{
  "norm_place": "pre",
  "positions": "rope",
  "qk_norm": false,
  "parallel_block": true,
  "init_std_up": 0.0511,
  "lr": 0.00254,
  "beta1": 0.9,
  "weight_decay": 0.082,
  "grad_clip": 0.5,
  "warmup_steps": 217,
  "train_tokens": 150800000
}
Each number is 128 + 24 x the weight over its row's rms, rounded and kept within 0 to 255. Layers, rows and columns count from 0. Numbers have three digits each. The size before them is the row's rms in percent of the matrix's.

# up: layer 2 MLP up, 384x96, rms 0.114, rows 104-172, columns 0-95
# down: layer 2 MLP down (transposed), 384x96, rms 0.0811, rows 104-172, columns 0-95
up104 061:133093144118082076140122113106088146096099164134103128112167103117117149116132126152117164101102151126164138131120133135116143128116125155124157168152117120097122136158088123127107108133133099132139102150160197128173118083073133153108166138098127159120137157088157101128105115140142123127
down104 093:122066144128106114147116126119121127111108124119135130126143113138095130150156125150125171117116145125144145154125151115115132142117137162123132158151122126111101113110123135132118102149123121133138115154162222125196124096083154143118130101070107164146174132071140084097114113135131129133
up105 101:098090158153126092116112095168151171074139130110109128151132152110151130112130092171143151113121153161148131104108097102118137104102121143134167160134130131118131137117116157078147131165092137138093131129169163136145144116105102132135155060108119106131132133145167140144142074103126135129
down105 091:173131142124146113086141184102131146115117165109167133115133154107112135117087107164153183151113087157151116126137121111109141126134130081116151089119097107129125164105109137101141149124130123153128108112182150139100126092106152125125104159101158093111140115124115156143173151079116148120
up106 109:138142133175136117088125121094151139128126121120137115127101110115207173135154106120132056116119118092119138132153134129149140125127128143150076126126102114129098118117113120179160123107118119120123162122141132133154144103116184136115070159129080121161163095123134100100122094137124118131
down106 128:130081084107128127149160124156167144101133131104131096162114122118069162167116163106166113095129138084116130110167143111114119111154117144125133118134119153113137115113078133107171107109110150141164164150097165108127119153123151161169121104112170123086107128145159141108116116107141126143
up107 087:144137119124075104100125120139086145110124175159124124162167091115169134083127112122138120108129162145158135131119094124135131120130156146149100124098123088113151141173114097127097101129094097119125149115144138134152136073123168133126119139142128148138157158065143138099138111154107070106
down107 060:130108079146108179125127111157149135127095176121124115125129127165103116112082159159100122147143107147116110164126144077102089161134064134140107123086114132141132128108132145107105138136143134143109107119151165114078157128125143151134123118152161127111131142128110171115155129167074102150
up108 101:113136149101125092145129106172096098101155139123114144153120075103134149074126131102122139114106119091144161090126129157142122108113135126146097202154125142145139101111116142145106106121163136115152163131115145122118191098112169126133135167136108160116124111098164122087116113156108133107
down108 099:119158102127153185124140120135108198139140165119092132134120143135106143098134138124127128114149156135090154110163086133161134125125166162144182121117083136130133150135135139109151167156140119113129148121150128121087111130155161122116141122143137128147111093109082102091144115059109098106
up109 105:115127135089146136106121093143147122072107105095136149143146145113144104173125106147112174103125130135132161110156123128126133166112146173108148124097110131091117163107111161076148137154100120134104146135131117145138121130108139166063181125134130113122133196154118119101145106140153127152
down109 089:148140171134124115115156103104108097149165129146118155157132155135119140102130170152159145114119113113132121115099097087108162109131132151185103188159130089125151114111114159137105063147126135103123094176103112134124131168103121136162094095101104121098141107106116142135129127109148149123
up110 097:155073097104085155117113121146123120111127118157116100116158142136138141147107132092119135087103155134129153131123097140125128123120108130165090116121173100093138151135156153113116126183164101119122137123121150156138074161070081130115124087111140138146144155108151115082134129167120108106
down110 093:098162162143127071154170145138148131120127116130159125128126131107098086165173122102156079122165135108166086117151142126133119138102110111123145134112146127121122126127162101118163105101162141099112152124129079083094153121189139137141134135094120152135136109087160131137142126097102110131
up111 102:114124148151110079085108146157109098137120158087123105167163104136099154092131164162132145105101118131107153126114090165111137115092160155140115119119166111133123130139132150131142113116171131114157086124124140137170160160133105144134132065127131138096115143144124101107073133171143143119
down111 105:128093091149117115132107113163138155139102095086157171135133148123141131161095154103119156161091124128138113133091100086088133145167151133169127101143143132129110131176131105111155090128117159088126116155152122143089130098107123111137139122087138138142156128140078150146165160128097144155
up112 094:168121114100137157161102119130102127124152146153112094147185127130144134143101131117154169140111152123169168062133122149096114144080130152121126161167122115096138153104135149129122093127181110094091152128105122125135093133126093122149136097135121107138150148098138113089153106105128098100
down112 087:107159124186110134082146142159146125136120107123123087125143144165089142171103133158108120137134122145155130105156096103111137148141112153157142117152134161110148162116105142142155177072139131114115142094156090123134145091138166132138111115103116130111096078153129068118108103110116120131
up113 114:110106121088110119119104164138099137109147105113092129119138116127146180154152120110086126138086137116162139126149122145184130156118179135130079133091118151138140123121141179103163109114134122116111147124116158132140150087116134161086105178126108191143138158095128125096107122136151122109
down113 110:143110109134119107139132139168154182077136113140118120120123127150161106103136088173169162144136132142112126155175142118111118184081095115137126119133151107113127117117123127112086119107145160152145105146109179126124108144141135119185143129084121162136071128111098112101107143129107110116
up114 100:143128114129140162128108089097128107116123148124128143125128122104118165100154158085110114111058148090107137145140120136172144152130164118109092103126146141146064122168132115140176122104158111094079103130139138144138146123141153137104139163117107167136182147149134092159113135115114110112
down114 098:121118116171087122157134124155101156109165129113154090151141123116138088129127089145105109133149150125119128131153130096105113141116128131158165117091154128139119115118143113097110147154118119155176147133111103162114093126084184145094146123111112075158127090168132128126098156098160152173
up115 099:113128141090142145115110106154106123078166119096092134138156119095159108114148125142118169083098121146127142153149116149170129167109109145163125121120121103129135151155114167081148129146099114133091143156127128128143117144134089123126172128142145128129168143046129128087115106133128086152
down115 102:121141171138104094119127114143126146134135087132129154140112158171127173138141147117096117148127152132097116138145077159059151102135135116115130100133131138113164139133139106138127125100161115156087108136125108094141123152081140144066101125167098137117112114175132155137128111146103184108
up116 108:126111118157122130112136073137144102091136180130092116152116112117153135136148070134124161102132126142123136127160123145204123123078095154140120150167130141120136116117092138080113137120129107121112179139129157126152120091109137127152160089119097114113154135111169129131110094175129122117
down116 103:113101091117133134123080093110117115120161162116177098130117149115121126140129099189123115096140101115199123147128151125128100095137086130125121153139113143151099147126089123143125134121118097155151150122143160134163181110133146137097163158162101142122109171121143115094124133112147167106
up117 107:121112126103104125185130109117148148116128173127091140128131101092106124157133157117122103094105126129133143148129157077115132129083132159087127158085105104138135120087141131111126072140153167114139188128161145131130101109109154137164130143121147172092165143138135157152095126100141128106
down117 102:082123131159130144182133078149132090144164102086174137135143126136103151117160165109155163075141136113133146140148146133148136134147114157150118106113119066132105134137146085098125132181085112121124142097143117077108127159140119146066135129139105117129149122118128131142126116123121142138
up118 105:092153179182138095111110108136131119122147121130103120164099126087093144122147122149120085098116120133121129138162157099139127110108160122119126158105081079123121099135119110094158152121104134132135116131178139170147145139136154186096124101152084092138135106094154106137157111137131130136
down118 125:113186150138155135120097164161130145089140129139111137143122127128131088134125109111140133101131120143110110125152138126126145126135136067127156140097112101099122081133152121129135126143116121134130135064132106106114121180124116136156135143250127120117093136118152156105119127139131141129
up119 113:109157125135124142152123132124084133118138091175106096141188102089095121124158083138096145102129184138176138121142115122115156111140172143178117140123141137084140125136184130144124109127150081104105162151122114100134101111103121111109144109134108161133161127121161128126151129154111107128
down119 101:152125154099114155177101148127142130159120101121182162112089115140130142127135127148128102124141116134116121158135073162155105108143116079127137118141129147170112100155155119102119131073160180126163121131110117107144125099106139139132148130110101135125148122082139095068137130150097081136
up120 096:152142154122153127118092108126147092129124145146115151121114088140142157152139103141119154128102128133153111100181141107155151182146133129135112139167135099135118088061093089092167091095128100077122100121163144152132120145133104106106139183147107165151120126138141115138105122138142125135
down120 115:118125110118125106160096139128160154159106103114093124142139166130115142096110118112186055113168134127100125139113141129110115113109148156093120136119167114069163146134180139110122164144112152160148118155120102128111148119162143120129114127175148101094143152173148129103110130116130125100
up121 108:120109124115119170141115060134100139133109147158123128168175130130155099122113089118127142093131115178116172112135107141130135151162134126157143154117141037086148100114105146113146103124131096109141101147145150116157127144110098152131125128154119108114122169112148106102119121145172122124
down121 112:121165159116114120138169161118136081113149098106139135106117108044135170115143134107137087133138130124152094149123156119130098108133119121164125145107148118161090145101174143124138129081118151168124124149098138129167137082149159110132146116120135140141155170106109121158144111106089124143
up122 111:107121155146134094126136089172142158085188160154091140163125113082085114112138150129089135123092097127132147131136133107111127138145142132190097125139142151100109114090106148125131168098146083105135090151137137159125132117110171135140103156148086144114115128120145131139121133148102129095
down122 100:162142099136146142100108125114139169141087178114152156146129139131129134152134099129121118138110075090129100149118104123162118104132104154150144126126095121186119115185112144157179149123102125180130129120125124136124146077146162135108158118073131076130120100130126135123096103103128122112
up123 092:111155150165137128191101105185132120091153106124106122134103103087115127146136141135108154129116172137158114096135144108109139121140121103165127147147131120113114103095087101123100130157079140127141143131131146115132124158119153117142075145118109210152121127160154135105104131153105153108
down123 093:126108090143125135097171092099103150144073133092137122159149148134124116168079132123117160130160117124116172112117076122155151127158169140134140112140098167106101130117160136143165158067109101123112118114144120136152136120138111119097120144091166090136141134139095154151109120156126125105
up124 064:122072111131111088138093077125094169124120141103116156149145134122133133132157140120125140133136149150148164131104125112155147138099101113161165162148094126095131107136139107109098110122120122089115138145130183164164112100082127187108146132096097145158169153111147111139108112135152106113
down124 102:129072122135132105147096112108100123109138118134125140148166130106115122151154104124112155110122136135136171150133143113115136145097137199135121142140139108081137092122141117134129083123126116108112127138148219131201115109108163159117127114091084130140157144112136110093113119116149144131
up125 113:134142141131113156130094074154141105107128123089113134173120096086128139077126148125098135125117140129154165121163116138135132149100149144140102137084160137118133124106105163151126139145130167117086179128124123107148092125141174137157140145123133153105143178111144099101093131168072111121
down125 108:101167114171137137116148116133152127096100148134161130122161129102175198100129139079093116126151080087156128107089115143111158155141145149120102156139132137140170116119140163116126168123140114131115149162141113150141133118099105086117144097103137125107102107099112138152158109124117146087
up126 092:145113119133088183125118096126111153131146154104148143149135160104153111137121121114117185132104131145152150122136127069154202175139144161167111126117118067104136123137117131151148098148103147110126133125113118130150147149108074141110120150141132130105134141139133119092105148112161133076
down126 094:097138111114149126169111144142112127134095139148111084131125093128166133144146100133122094132185181125113135125131109129077091110175115131110122114135157109103071123125119186112130159120102101144117128150157115115149113136149165091083126147143179140113158091106136137151152146134120142133
up127 107:154124104191119137116110110089137122140158104125143152158126143098101131092165122149129104153102117118121146145131101167120173149095145137198102102106158130124105108152149153124115124114147115136084133139117124128143162146117123143102100073143107170124172118155147080115103122112101111113
down127 095:134118118109107099101190155146115152143128144122152141152155073114127133110091115148141171161098167118101105143125136104094112110155100137115153162088083131164113119114106114129095118137099126121148106109123167125103133166121130151132090126121084105143162129132132139131171152121121186158
up128 104:098121155168141093126130115099114126087104150134140112148134128145133133134140113154159118080120105098122128122119147116155151115063133139123104134137110136115110128147119093120096130139128130058165179174164110117129078122113157132159081140148099128148135176157130120110085096141140149119
down128 092:169163160120129122122161080194153131129172100089108099102171106115123150128141140143116134099118122139121168166129144141130130130136150104140119137119085134104122098108105191120116100094103133096145136138158134109136154094138126139097114143162155116083150138137118094143114127082114123154
up129 101:128123154110099129129120123095160137103128139146118093136162092098147149151134089110114127119121206153128138129138116077132143132133141170145161146154135105088135134157116132100102078171083136124156122117158173143155111100118126129076120121119140112094118156129124123070143136159122120118
down129 108:112145122129149119149122133118140122101137137091107084133147098079115124126117111099165118100125146159098174122112162114145112145132139135135135117131070055178137131127136126154120159109091130187144116132107154107147137138143153095142151144094113091156153139090159127124143165156157131151
up130 113:147096132090098149147105077136093139127134135115107117121174126153165110135124148123136139112130141151126179108096092108178140139124097148116117147130131123053151170122117152109149105182138136103139132181127117147158148151109129105162117131125099115120104139108138102115102125136186135145
down130 130:123119159120117060125175141134140110107117099132181140106104130114100148119147125118157182133084118087154089157119145115091140155119131077123123158161160124143118103149143121119131118136144144127135115118136082137099133113134159176163123181110107182114102126133093123125124137107123114144
up131 088:099110165142144161162126123159107144112146102117119124129157145150143114111118106156138158086102141163174188152075172096148143146119139110112140097133123092083158076126125148133130135131117132115144100135166107157150133114125109104122110083152114137185140133146138111108129120082118141118
down131 078:119135087148139156142127113146148142129113113076115130139133121105134131119131160122157131164143136142120137107130144175083140140166109120121174157121132154162102082091075094128130112172114108107112131129127188110118153133132130120142149108114194130105115096086153112161113119148147080132
up132 104:113141114151106148142095131111125121137150059106131109150131136142157172136162085110122109188116149069153124095183100171122126133071104130151107140106144138100093138105159107158144123118115103140166111134109153152145149098127148136126122157111113116111141137113121120084132118157142130118
down132 099:123140090127140178115114124147119124120164132102124133059079130140131127145104115156134138128121145111124180128176121160126133122097106143099161130133051143159151112115147132149118136138134158137121134128104154081150138116115123119110124162084123141137122113148143146115145145114204084116
up133 100:134135169176139122133102075151128143084103110105131148126123120146123115130127151152116107114167125152139143095152140108166114156090153133114095151115145126133062132067113111153141136154109110129093162122158115148145090129140117136118131156132065096117168121101109128149160128155144156115
down133 091:110145148116117137169137124146160133124120107158113038129107112086152146128135113113139137092108133099134134123140146153115123076136083109092148142120119119100133117141114112118134084135162121175143134115127094142121151110130164151107127107195159128131103104109179172151131110142111143141
up134 099:116123146101086162140114126123121118126098096153117124128147128120112133107163088097107144153134130117155129114134181073143120128148118164104126135097097140116146112072134149144121096155092058138121160142120125171127132085095171153093153120137145138149136169134126107089127139133157134099
down134 080:147138119166092111114127136132123106145100171131125165109165135133134082105130150092140122187124104116155121142092135099097160102111093153152099139111113098140165150134135170079117134126111092113126111130135136132104117173126101144146138117206148120109139140080113138127141138098152152118
up135 127:133113175112086109121083150133113127108133079106107118152127129101130170151177152129117154146063122154195143159124152134121107140151194157085129141130118137152123111148126105128114106136119168129115141108140143106128148108103167123113113149096130160096124140135125134086098130141123136117
down135 128:126117084100157163109104118141091120162113136118148133146134136127127173082111146112135110108133121136143117149141152115081130123163157130147157179099078090146136126154161135146122142103174139101133113132133202099123100136104138137121137111094099125132086122114141153117145102166111161096
up136 091:154107120163148179122129110133073085127130116109114115136149088106117126139118093117131135126145176114112171111114130145153127085103150143119103129131124135061125143152121160141095106139095140152136147131082139114161127132134122150089159047145120130163150123149147137131133128141154093109
down136 084:190150182144172114128118109128099151128087142120085115150132129086145120125140115139112164135126131127135076139120192130091159128122121097104124132126098128143152106135135151131122143098137142090117088102173154145124153145163131151089090120144121135134123095146115090176143115104116155128
up137 107:133141116109085134163127100158110187095169164164112101115112070132143102093127108107113144098111145136164132164097147095122157099126107137122162147170175141134145130147148087106109117139164107120114121119137139130136142105118090128116140131122116157124135141139158126124123096095106191109
down137 090:121147125157155127131142110081146119114094050112135133092130133129125160131117128148180130149091169096067131144166131148162111137163148149104101121130120109116121156128119158137121148130158077111104134137114113121101126142134143147135139146102151138108133103114083094174181108124153124128
up138 106:107118109100136087136126148153132111146121111119104138151151137099069131146140122132077185141144128106160117120151148143112167142144128123118104121101132098121050122066150160099158137128146091130106117159138124137131113145101118162113121122120109169162146160113146124139116123179112132093
down138 093:127142104123134104152127117125107136092126109150112150103071118081115111139084117170150164137068141122194105071092113156102111116134111164150142164106123117141159111143129141115147143117117165146133123110087132145148155142169136138168119121088121129111147178134134127126110139146114115137
up139 102:095153159103134129161107071134128150099129128180135142133120078072137144101150154126099135100101122139168118107168129105131148095111148140173067147112097135121125138144133106171134138126149138148146114121129158110132108114099161147117095143126106141112119114067131112112131114159101157113
down139 103:138150087123114148139153115137130139163117140088134166124139140135143094135095163098115135134110094123147099130084125122115167121150121168112080184095120119151136088124126101097172126142176115147111082115151138163139158158135167164116163131086138102105138117117108129135147099127107107151
up140 093:133106157125126163134114125123125079110064168175157142144142115150106120135129102114112146134123127138091128147116140091156117150149143146095141087157163153099110158109131085107133119137107117117136135120166120118165106076142144134118177078121083110111149158163142122109136145128091165123
down140 084:151132124128170112133127143149126141109126125128139121085126106110120122108163115132110165096126106092079152136061152126096118111114163153143108163133100146136169128102157111149131121140162122138113126078108140138115113134104123117176130167156145121162088087084129145111084152168119156153
up141 102:131103146101067119113144083166148159108119119108150137101099124115125163118122148098123131126122119092135144109156111110160162123087146182173121144101120137091113127159133146122147172183132143144135165150145137172131122081128128146093109120126112083115136102119139121085136111120086131128
down141 096:095125166153121115109119120156141083120120095170112135107184152115120078134120131114093125132167113146124129187091135104080125142160097130102182134118155127128139147111141122130074125109163097137161114159131149126134175126137075132101155108138129134107150137152161115121149133118141120124
up142 102:130123118163113151149096102152128138130144166123083121143170127151150173098167130169108109139071169097124156166130132119103111136094108138137106136105108060143114110142117147138144114109103155106125110143129147132150113077122120119132100125136095167143143155091171091108116137135149109113
down142 098:175110132153084119118112129144088140112125150127124122150173121151118120163187141162083138091102159135166153155171144128129119097087136142125096135127125082124156109138097132136102111094083120144155112112137187139140167110122142095156135138096132115139131103100119092110126147130117133106
up143 093:111152140136109121105113095117109125144133156106118133153125135168168160118116074146115141130119211095110117138116111143159164188108102124144118138124164059071122121129100158115102111144114103123109098149147146151144125132129092122135116100150127154112111135112158091119124123124145145106
down143 086:133160141136136115156109141131124123169122110153140135132119141113105106140186143123176092102151088147134176108088090132113081084108145163145125120162151123107103148146174124103159131089100164119131125116139151142138097128157135156141152165119126131139130148105066122111107139115082117115
up144 103:130103134120112137116104140098136120109106088157120101160184118133171138111183119125112096091160146147167134097165103141131146153141173118178105100110134113132124151150113135090177109141076135100125120140131153106145091122141107140088112137132120140134112154087158100127113125113154100114
down144 113:110160142128159102127113110097087116098129109150112143134151108118162125111134086123128090108118136185128160166093151118125126129088135146162110128155138118109128117188129135133123100096071107168116148137145154139164097130163147127158092140091123169147148174097100134129137137138099112135
up145 101:116109131149104135127096115146136125129116117157073128133118146143127168093148121178096144152149155114137161113095117167115162101114100096141150155104098099099134140076155138143117119164172118106119105152127170133137161165110131146153116151101128115168162148128135108146073111138133134085
down145 097:089104133116137121111131107128134127129151126163111092144105108135110148107114173171143098160160162136148148110091104091123104141176119132148173094126113149086137071122116116114156119160150131136183121092146111147146098159102113126096141123178142119106142129155089113121134159097144110135
up146 090:128108123135122095120119148131114152100147169096125127140132153155130104178128140168085149112115124113099142133107138113150136141125113135084103121132155167117107135063104199142122127134139123115132111156127124182111104118104163161166193138141088135131134116132140128086115116083142149137
down146 086:157158144110103143103129096117152123128144105091162171084119108087121098109148158105144140136120090089141141143093148090129134113130115089164125158135195082134128103171101114087115110107119168135101102158150146126156132139146144130136143108113107129129144120132158162174137149134129112110
up147 097:113117111137128141152130136127137137150110128085116125161188096155105120167157109137145164104128163114113137093124136104152129129134131169101078099103148127122148135100142110142150110141135116096145102163158110203139093152116168148110116127123073135100128142170103129139140108078139120110
down147 086:100121143114108145127178144154136105087112159114124137127124116087143086105136129124156129174093089112151156138126146111145146160054170118160164134124104104155087116122128103102134137156156191179158138109160128096119095121149114117101132120110132123113141129137136140165121133125141129115
up148 115:117123117148107072142121068126135120114134194142095072139131119110144165174150136127095118132087143124126148144173164121138121117149125129169119120145114112120166086117118095125116151078150135092130112144155144148120139132114159135178115153108121149136147104110179149135124092126125125135
down148 109:094141151163102129148145107139123121140121094160111164116178173127166156175149105112109146133097094110158127156114157120105133102148116170141113120081186150153107126116095155140139156138104104119142119129119113116126112162109074136133107124154156171120089110107116117139147101089123136129
up149 101:148128151188133143175118068132127159104156103100113127134108092101147131140161120124109154103103123103105126112151104119195122142114112129143087125133129126158091136133118134141136119173098111120132186101119132159144107137139090130103104128142096110085162128101135110130154118152098166135
down149 099:086125133116126108092105099131127146130124138121101105119120150148117172116133123080129090137148148188101139112118155154146163128123165159095183146115067165129161107162155100135116123095114118091126171140144109131107121152131145125132121115186145113159123151105149145156119121110102098133
up150 112:138142113114120142153096143113113162110108132129092154139170096128130146092185093125091156163095153136151168066136150141101182095119151130122115113117153094108120141140134109136111085140102133103139129128137148152134098091132112117122123129141114188136130151108158092109143119131154172106
down150 127:114143092105170078121115131114124164090145118098146106148093104133121128118136141135098142134101180143117148102148145170094157088138131116141098122111083123096147091109104170150101121160096138118130142123158140175121121118152111144176117126117149131156067135129132132122136103178125152127
up151 101:088095134100142096147127132115123153134138161140133150144140109156144130122113098103119148072109143166130122136110135093091128123100112162128133171134168126095157112108197163121094114147163116108113100179121134140145102097120139162156115092094123113147110114122170129163098135111149158116
down151 101:142149088125142153096079116154095136095114149110150146128154100154146109101134141106110114135116119117084112113140113153104155118140144120108163132118170124100131138127142139119113155194150113095156125116129130096182159110128105105179139125126130137133092100163147188157080128123140117093
up152 091:117147172095130142139134130148130137099150124149150148122122096115077168126154140115144116111088080084130131116162161127149159170101135083107160176193137157148131108087131087086143128123139101109129111104128143126135117128135104152084108111116116149166119126127142110104110136121149111160
down152 101:131128127115151131134089108131099141100156147172119116121125128157140098137098117157111053130162166155154142105064103121167130167154112134109123093085112104118140139123109109133142123119102109114162123190136125107130126142114114104116140139174147148127170113172140111151136149110167132128
up153 081:136134132125124114164129099170129150079128123112132149153101094115109120105132131148147167128104145152125118121095152117135159178055098128138192198115150165122127097105128096133092126149117087146107121113136140109132101110130136141143149175133127149103123114141134135081095130122130140145
down153 066:088135138146130107114131126108127094149136141135113130116183140152149079144124146112164083077136146076113121112137083140173139128137152125103066135131139134114110156147123111147149148100090136162115141133134081131143125128165148111108088101151145153103133122178126114165119101140102161124
up154 082:119147129120103114128104139111099145147127100110142151137189093131115119122157158138146114084139119134121130121156094120063179165145109160148127098113143071128192082133078121114134122142106146126143104120125137154159136110107108149148156142139113134110140167113131137083119137113152095137
down154 076:136120115156140160133125106133134105087138157136144114165114155110138103116118127095091116142095175092154105104110089101142089092095129103096132162114163139143107112125111170145142152176115106124166130140117074120094143158091178125113154125179131134136116117129121147145113135157117160130
up155 100:106141136094114147129121120080134143123167133179127127124153107157115124108134114174081157101105147124130144164140130122130141170138142163146122130100093095132132110132106125134155116148127087119134144141150115146149098080110116123037112121129141114107189119135128089099133116133140176134
down155 084:178114101101096134093115131105141149141133134091150139168114145150153114132137126108106111130133172105135159171121118121090172154179124096111181121111125126092128100133142120110110109111142119136132161133122139131136159164129100178103109145124097099120094127121102094154093136127184154160
up156 103:089109144144151111105094106110139160105110119114128141156128156079098151082167138092128150114126117083129147104140122103168175149116161107136145129127116143106122125113165108115122132098158088124101128129133149127153159141115170135113131171105069122122123138128144111154133158187108159093
down156 101:075137106138167077119143148095161142148153144113085135179124168137150161139144116143133128113143101103140105154155133138125115152107118145146126110079128129094102084105124154120101134111130126148113104109143140097146180121153164194099146123091107092122147134160139113127133106129108126148
up157 098:077145127180142123131133122129127125132117088147125134155137103132100162084138135114118118110161134157112148162132138081123140160121156117137106136137096146120144102144169097102126098100142139094068129129155113178129122129144143161067101108145118157172176135166146129134131126125097093120
down157 096:153112135097153143151101173119145148129151175119135108090125138141112113158135132116148177153118131127117104106118110171137138094150142134139168127114114107146141152131102174120124118091092132126140105121084118112123146129094090134121130116100148128036126147104154098176175124118117116147
up158 112:135137149151121153152075075124138130136102181136108125146116128097152159118149125152104163108105122142152122092154127171149165130120123129174085150095091114092150099115132174099118116142148140090094150134130138107129118120116162146157105149101132165144149146120136115105085142167119126095
down158 109:126121128177121183115144079121090160117145149098167166104113116130118146125143125127105140120108144081146121161082078108113142148112081115143095157124143092113133137144149129099159166134118160147140115141139137138121129139137132157135100140072174144078137120125092118165144149116119108117
up159 100:101150154149101156122089123139103140131117104107118151146149105123094182139164145096153097094129123081138140127161107149137112151115166099075132129141153121093133109164122145154150136150124185095145088150158121126164165150134101140114115125136065133146124149128117097120103124098130146133
down159 101:128055093128175095100138112123130124093105152153102125100120136141134112104092119157109161144127099184136169141146116110138125137120122159141141109146071143138143127101130104124117166150140113149108124145143148106095123131065152158128128138138168148109168095133110168146158128145106140124
up160 101:160132134092122169122110092127098093130180128115116082147156103139145126123140073122087109146086161151122209120144119144114129139122140143161127108106111119143169140100108138131149086158114152102122124111167133143173163147115132138123134131155139131113154115114167115135103124109135083116
down160 099:138147141156113150126153106165102127123087148155143111146081136137144138134149103156121135130135101089144112167079111143111075159099147174115097128118168118152118135171109143167115125128106153115121145070139110149135107116187151100110136142159127124147130108176130134105123119081121109116
up161 063:167100130130113067148129081140119146115112134085148146135127188115083122135102127184141145104120117163107124150115151106063116155107130127103164144180137140135118127094131166133133156133137113104158141125125114174130168118123138160135141109139142137115132138077105118105126116113105141156
down161 069:102133119111112190120114176110151094142158108171144119140145092135160136115155137099125109144147154129115162127116113143164146105173133144154094107127096108117175092165133103109129095152096135160135119108125155095141093146133100100095115140086101109160120108143135124144120158139136084103
up162 098:103116154126119148108115095117100192098107135126086136100145114114115147143154075194172157126136092116149122112144140131121112123129184129111113110119128154151119099126121133087145161137124093111160109135129127077130160133121144150125140125140100129127153138187129126081119131164169143117
down162 077:118117108120145135150160119123161116106111105162133105094171128140114125124115185095086132146101139172142118118141138124145156175125111184123136097137109124112110103122148110143096122096145145133155129098121192176098102113137129126114119163075143115111114121130097150183094127111104113134
up163 071:120083169104129151159096105101098103084116118165145093154155122125099135116162144143116126069109130148151162138147124129129140135100137130145138128136093120118124150123084162145146117119085088132134108145162175129180094129110121139091142139131091142120170150085129100122163119148149140134
down163 105:129067144152121124146108130111124123106134118137131114153163122132124126134163127136131135116131145125164154143118132105133126134087126202139121134136121112081122123139115144121122117142118101130128133168159208140186118085113143144110141108079077128105197118126145085095117132152123131121
up164 110:138115128120117139176130073166118090149173123179121146129125128085113125121132110128096117136111120082164126119133159134109160105132111127131131169119090121149161075093132112152161100138163108133160148143138156122135148078089137128117111108113131194160152138110157142123122125144148107116
down164 106:140118158129133165090156091150105100143123143120129128123115148167082129116133108142112136094099131141107133117111100164126140176073123116137147111140101154119150158194136102160112180119130113164097119167117148126137128177122133118131162116098131168154102101131122129126162098122101087113
up165 103:131113140122147126143128095162110114121158110117133152128151154078071116131131153131138106113132144126137156148084113130146134134089178138147202158103132154113129138127141075111173099101093097114138140073144138118144125102104123130140163110101110162109134120128139150100100152130104088105
down165 105:090120156126184122155132124127122089140130139165113173105112134130150102166128134146150151113114103112054120143115136134104116122110162144117101168110122125119111143154105167118125162157118080102105150147144110156119117114142100076155137127113090112107136156163123112175111162157110131148
up166 086:131110143101094137124131154116117122126121113136114139119086097129124128093134135158110151119082153107149153120135145099084102089143191151117135163176129058146096098151072128091147077158115145138147162145132150120145120153132108170134165141154133111125117137126157123098122126120141134146
down166 076:137157117122112118130095121145110127127123189109138152141154139130159106109135100108133081132147139123093151102115118099156113124121149124103119101098075112093157133114177138144144132150133097107136145129150106171144102098128128072146107123194162146160142163150153108134137120112150093082
up167 072:142089152124123110184109141112132137122101165125098099123135116124122147139153113114126183117097177122125171148159117090131133144141154173102108123136114103069139135137133119125128117116106113133108105122142158170174119076118152141129122137103099175114168143128131073120138131130115171097
down167 091:122089126106134127158095110102094140110139144133115131120141128122123126152164133154120135119105146126152156125124133092146121140125142193116146123124121121080131136129117116151137091130112117151126113165165215126194118080098131145119124098097087132106185166127132082108108131129120138129
up168 104:095128123094147180214091125097119110127145087130166134144155130048108131155148129126104126140131137122152155094171133127138137113111176142131135117142115152112134120104169074133170097101147135121122144117116128135131108120108150142094123124135111102150155114098152136117132120107125144135
down168 100:161155095132112135115170156144118152111110133136092125112167148146171129181116143143094104157103124113144108146095148097133139131117172130066136139154106125150109150140073134100118164077126101116124084127124147136088132128104114143141161096120097146128122115141137144101170143145091147116
up169 105:120132160129148124119124091141136103088119163121109091194140143086108103132138123113116134122128115106151170093102156123147143162110122138186100130085099132103142151128128140152135139165126129124113099122138153119151115109085187105177123121076132169110134140113160102141111120129111117093
down169 108:101185142118164114126154093178121092129118150151192145172156099148107115145137149110124109120125128098082125124080129125131113130096117137161121139094087153084132114103114158117107147157126157150128118128138127093115117140119115126166159082133129155111115100150135125138118171100150119157
up170 097:130128146120115104099134102134095142123164127140122108159159123097097115143122167127126122142096146081138122080168165105091090118121082142151119118115107128157113100134087113111085129102146140143159118151141143129152171137119128198158135151097137099104134122118139095125137075155148137160
down170 099:159119161119154146115114154129118091106121141118134137143111139120132099154126103129135155068100107144135136160109110142128088147127148102132168099148122118120127135138121139131158148139111074178125128129164114142150093127134087101151133099224084129146126096144097132147137166138093119124
up171 062:142060134079115124139125113104117145131108147117150105110126130130124137158149112149112159116119148134138140148130122105144141172105144189140142140169137130107128153114063136127129115131083099129135106148137175105193150085092132138113132090099105157132176134132130083122131106141109121131
down171 106:118051133126123126144110124095111146107134145130137102110148117118110125146153125143129144115126156121136150143120139102148135160101124203153136138149118123104113129125116131118136107134107088146126130150153189124200145082095160141129135081096089148123175149113143079115117123153114124140
up172 110:106092121134116148156103101103091145113087135144101093134155046125135139160130156112113119150124119140148162086132166105136123129151136164155156110099136116119146122127163114140128138163145146088150137149144142122143129043114119152124127146111120147130136129088170105137140125146123107081
down172 101:134092089110126165115129134161092082139118109112144117115133110144199126152126126153085155175128130085135146110116143107111142099129131139074157152134120199107131136129150113121156119160149151108131126139159119146190100128096148131121119106136142108128166125118126116092146126092120106114